python train.py --num_hidden_layers=8 --num_attention_heads=4 --hidden_act="gelu" --norm_place="pre" --norm_eps=1e-05 --init_std_down=0.0 --warmup_steps=135 --decay_fraction=0.323 --decay_shape="linear" --final_lr_fraction=0.0 --batch_tokens=32768 --train_tokens=132900000 --dataset="wikipedia_en"
Each number is 128 + 32 x the weight over its row's rms, rounded and kept within 0 to 255. Layers, rows and columns count from 0. The size above them is the row's rms in percent of the matrix's.

# layer 2 MLP down (transposed), 384x128, rms 0.333, rows 295-305, columns 64-127
size [111  98  99  88  94  97  92 100 102  98  92]
[[178 159  52  75 101 135 157 133 115 181  96 140  37 146  50  83 112 120 161 141 116 162 141 184 159 144 125 106  95 119 135 134 128 133 143 132 169 190  70 138 132  75  92 119 155  69 193 135 155 109 147 207 133 113  80 106  81 140 125 124 140 117 113 146]
 [106  59 103  56  98 134 130  56 177  85 125 170 129  82 169 102 142  84 122 155 155 204 101 140  97  79 143 136 169  96 147 172 134 110 160 103  91 141 146 133 150 116 134 132 142 130 106 164 114 164 106 185 107 130 120 119 118 158 106  89 172 104 102 161]
 [113 130  29 102  93 201 119 157 139 144 134 166 147 135 159 117 149 180  97 159 115  93 150  89  70 152 131 161  87 127  94 161 157 152  81 133 158 166 127  93 102 120 144 108 144 134 142 104 111 163 113 125 155 110 148 159 138 174 123 147 174  30 117  66]
 [107 117 156 124  76  69  61 133 162  97 135 120 130  74 103 194 104 174 119 145 115 151 123 106  80 147 114 133 211 179 146  71 136 157 127 162 111 111 102 118 148  74 190  64 106  88 162 177 110 135 164 163 171 122 107 149 135 165 109 108 137 130 136 142]
 [165 106 154 110 119 119 133  25 135  96 124 151 126 119 158 120 166 155 158 142 148 109 133 135 185 128 177 158  89 123 126 129  89 162 143 115 141 164 100 217 153  85 123 136 170 123 107  93 149 139 153  81 104 122 124 129 136  22  99 108 130 128 139 106]
 [ 83 123 136  94 106  30 167 180 153 122 111 119  76 132 172 136 172 192 118 127 138 113 131 152  77 176  93  99 142 186 101  92 111 128 141 136 127 110  77  56 138 108  79 156 124 193 106 135 169 146 144 177 133  92  44 140 119  89 120 133 136 190 114 182]
 [ 70 137 117 118 156  79 186 190 117 144 140  96 155 152  70 125 134 118 171  50  94 146 151 177 174 154  91  90  77 111 152  95  93 103 108 117 203 130  73 107 122 115 166 126 137 157 146 129 173 118  99 121 106 138 133 109 127  94 125 109  63 132 113 132]
 [137 115 173 151  67 142 142 153 148 140 131 171 198 111 190 141 151 125 149  94 115  93 156 159 145  78  80 116 158 127 173 125 119 147 112 126  91 127 195 132  84 218 104 166 146 112 140 137 111 109  89 135 104 105 200 141 175 156 104 118 125 143 140 167]
 [129 164 207 176  97 110 133 126 134 158  95 129 137 107  78 130 140 105 168 142 166 100 155 178 139 195 127 158  96 137 146 111 138 111  95 117 164 128 168 116 142 137 103 129 146 143 128 129  74 141 120 150 123  90 179  73  68 114 133 200 135 108 150 128]
 [120 106 108 104 111  83  79 148 142 115  83 159 144 199 192  83 137 121  95 108 147 159 149 122 165  86  84 117 150  44 124 131  91  97 107 138  98 142 149 134  83 102 145 192 130 137 154 155 147 165 159 151 114 108 105 133 183 129 159 132 102 132 167 126]
 [101 104 124 170 163  90 156 138 171  91 152 112 123 154 147 146 123 116  86 143 155  67 108  95  69 119  90 149  60  86 184 154 130 167 138 169 131 139 132 103 171 162 114 102 132 124 134 145 122 151 162 127 125 125 141 152  91 157 140 120 104 136 118 102]]
# layer 2 MLP up, 384x128, rms 0.277, rows 296-305, columns 64-127
size [105 111  95  96  95 100  95 101 105 100]
[[147 198 103 129 135 165 127  91 120  94 154 202 164 187 172 121 154  92 123 169 186  74 139 117 165 111 112 128 161 118 128 148 125 148 137  78 118 130 113  66 108  69  93 128 106 120  78  62 130 105 110  98 104 104 132  87 100 123 113 149 152 204 107 128]
 [173  94 110  96 150 155 168 148 104  62  96  96 201 143 149 153 112 190 163 140 111 131 145 222 138 159 144 128 112 132 131 148 104  79 101 147  93 132 144 106 153  61 117 127 179 121  94 115 114 136 130 112 145 134 154  73 113 105 102 165 147 189 156 125]
 [183 122 135  81 115 184  87  95 142 150 104 121 130 110 154  94  60  88 144 170 155 158 115 127 131 164 142 113  63  98 105  94 104 121 151  98 177 110 136 134 122 154 146 131 142  78  90 109 136 114 135 119  95 101 177 112 168 101 128 144 138 149 189 148]
 [ 83 165 110 110 137 107 124 109 184 104 144  99 138 143 183 111 135 128  91 155 185 116 112 150  83  96 129 118 134 149 123 195 143 151 116 104  90 149 162 140  70 151 159 172 122 205  79  80 127 120  78 113 133 105 116 149 108 168 117 180 130 132 104 113]
 [135 121 119 171 102 194 106 213 106 188 178  99  89 162  93  73  79 138 155 132 111 134 168 124 147 136  67 158 158 100 125 206 166 126 192  94 126 106 116 147 116  57 144 139 155 113  94 146 128 155  47 156 157 149 161 111 126  83 129 124  87 116 129 149]
 [149 107 120  98 181 164 114 160  88 110 135  79 143 102 141 157 134 129 126 154 116  90 136 110 150 114 104 188 127 147 102 138 127 150 129 143 165  76 163 150 129 175  91 152  61  89 129 179 141 109 181 136 123 118 112 166 146 119 167 184 156 166 176 129]
 [140 113  84 162 171 129 140 177 132 195 115  49 124 133 133 111  92 106 151  81 137 102 146  92 114 102 182 159 118 119  82 167 198 173 108  91 121 141 114 110 135 125 150 131 158 107 100 133 129  86  56  63 123  81 180  84 145 123 126 114 153  58 145 145]
 [108 113 144 108 152 188 174 156 151 135 133  89 112 158 150 154 146 120  89 124 129 109  85 139 156  77 152  98  65 115  85 162 115 162 111 133  75 166 136 104 100 128  99 142 107 100 128  93 167 138 148  85 112 157 159 130 138 108 147  57 121 124 103 163]
 [163  96 145 157 204 164  98 118  73  90 213  81 116 109  93 117 161 139 141 137 159 121 109 148  98 155 120  69 132 145 136 164 105 147 123 122 146 145 117 192  95 138  94  89 156 118 142 168 182  99  95 164 153 160  95 153 142  78 111  90 140 112 177 183]
 [121 138 108  75  58 190  94 117 124 132 115 134 111  76 141 170  97  86 189 128 130 146 184 186 103 144 143 108 139 111 106 111 148 110 142  91 141 132 112 126 118  95 119 135  80 110 164  77 138 114 128 153 134 160  75 101 210  95 175 130 169 145 132 140]]